{
  "n_layer": 9,
  "d_model": 576,
  "n_head": 6,
  "n_kv_head": 6,
  "head_dim": 96,
  "d_mlp": 1920,
  "vocab_size": 8192,
  "activation": "swiglu",
  "norm": "rmsnorm",
  "norm_place": "pre",
  "norm_eps": 1e-05,
  "positions": "rope",
  "rope_base": 10000.0,
  "rope_fraction": 1.0,
  "qk_norm": true,
  "attn_scale": 0.162,
  "bias": "all",
  "tie_embeddings": false,
  "parallel_block": false,
  "init": "uniform",
  "init_std_qkv": 0.0179,
  "init_std_o": 0.00421,
  "init_std_up": 0.0179,
  "init_std_down": 0.00231,
  "optimizer": "ademamix",
  "lr": 0.000241,
  "beta1": 0.9,
  "weight_decay": 0.45,
  "lr_head": 0.0113,
  "grad_clip": 1.0,
  "warmup_steps": 287,
  "schedule": "wsd",
  "decay_fraction": 0.431,
  "decay_shape": "linear",
  "final_lr_fraction": 0.0,
  "batch_tokens": 131072,
  "seq_len": 384,
  "doc_mask": true,
  "train_tokens": 1449000000,
  "steps": 11055,
  "dataset": "wikipedia_en"
}
Each number is 128 + 24 x the weight over the matrix's rms, rounded and kept within 0 to 255. Layers, rows and columns count from 0. Numbers have three digits each.

# layer 3 MLP up, 1920x576, rms 0.0448, rows 1914-1919, columns 0-63
104144127127120181143163130132149138148086159152109091134159132105144149120144149165150120126141178102138080124095150112119119134116137145137134125110122124076114159067123096064136178123143116
119154164122102160138124151130144127150154123151129122081133127131094130157090121135159127122124132145142099128149142107109085143126132132159146127132153070080117118141132137110156121102144135
135086144155115112158133146123137121161102213131168174156133136135117116113146101091098081137178139129105156136159122187131159158140154089110134135087084156147106128173128182114135177118149129
108085130156091177101135137135107086101136119142143137124116126109187139100157098120137147103095126106116114137096163139151142154105147170167146107124115122155097097138151117136123160139123124
109138156121153158124140133137085144142174109118106158138138154146154110114098125108134132059172132134141107132159180096154119120118150103160136168121127150112134165134125140085110169117128172
107087147102111091104160142176126155159110066159104128127116102116151113113086097093124148153135094062149116106101072155129160140125141115151110117138133106101158131128142101107144131168085110
# layer 3 MLP down (transposed), 1920x576, rms 0.0437, rows 1914-1919, columns 0-63
116149111117062112085136135185113106104163118114089124098152146117152124111096112118094130120114120158143140106100117090115117134111114132148127134112074170136141148092156094102136151155137123
097110134195162128140131158090118114144094117118137142151133149148114114131132161125133119119136136131148140113114137155103133114092142118088160125171183161128100149168128103110174074148174091
113134106112151186125154119127114100142155103116135134169116112103100155145146148091104149106109139150112145128111155125136126144133132137160098127136137142093117134135145113141150105081099126
153153131067165128148099141123133099139124121139114139102121088116116152111138122160159131118120144127131131116113135136194093132133107108084106134129103140146120077171130134117096159105134116
121175158113118073142167168135143124098130097103128129138148119130149130151136131108133138181082141133121161100106149146109076063128117110121123129120157078138133127079108143068084078145139097
136104149083129149122129126112154119153127153120139110111127164092146135090053111121189126137147097144146146153162076127143148145152142137143134141094113107151143097115106116128145108141110098
# layer 3 MLP gate, 1920x576, rms 0.045, rows 1915-1919, columns 0-63
126126113118113112105153105058121134148140130117092164154125156154124110139133163108123148153124139109065169139100109147101140104105153082140122115113106140099122111096136131128162116140156132
130162118156157120125096156124130126125141110119129130191171101136127159181180083144123125095124122113101086108186134089101108148133148182116105120081152116133119125145136125137133117139156118
094129141129098120140153162193140148135107096149154103114134089096123081154141132134090121119140106108131152133135094103121141155110147119192148142108131168175155110161127098088134120154100092
139097175104163159138092177120160113126115084142114115137114123120091105158067132120146123169110140149112135093147114151130119158124129111107156147163084132124079141122128116131137127151154097
125117131121120150103143164160165159149081148106134118138104119118124099106147128121135120158173123123134139155188127163140177127109133090124139151127128142146157099126107160137094109109110146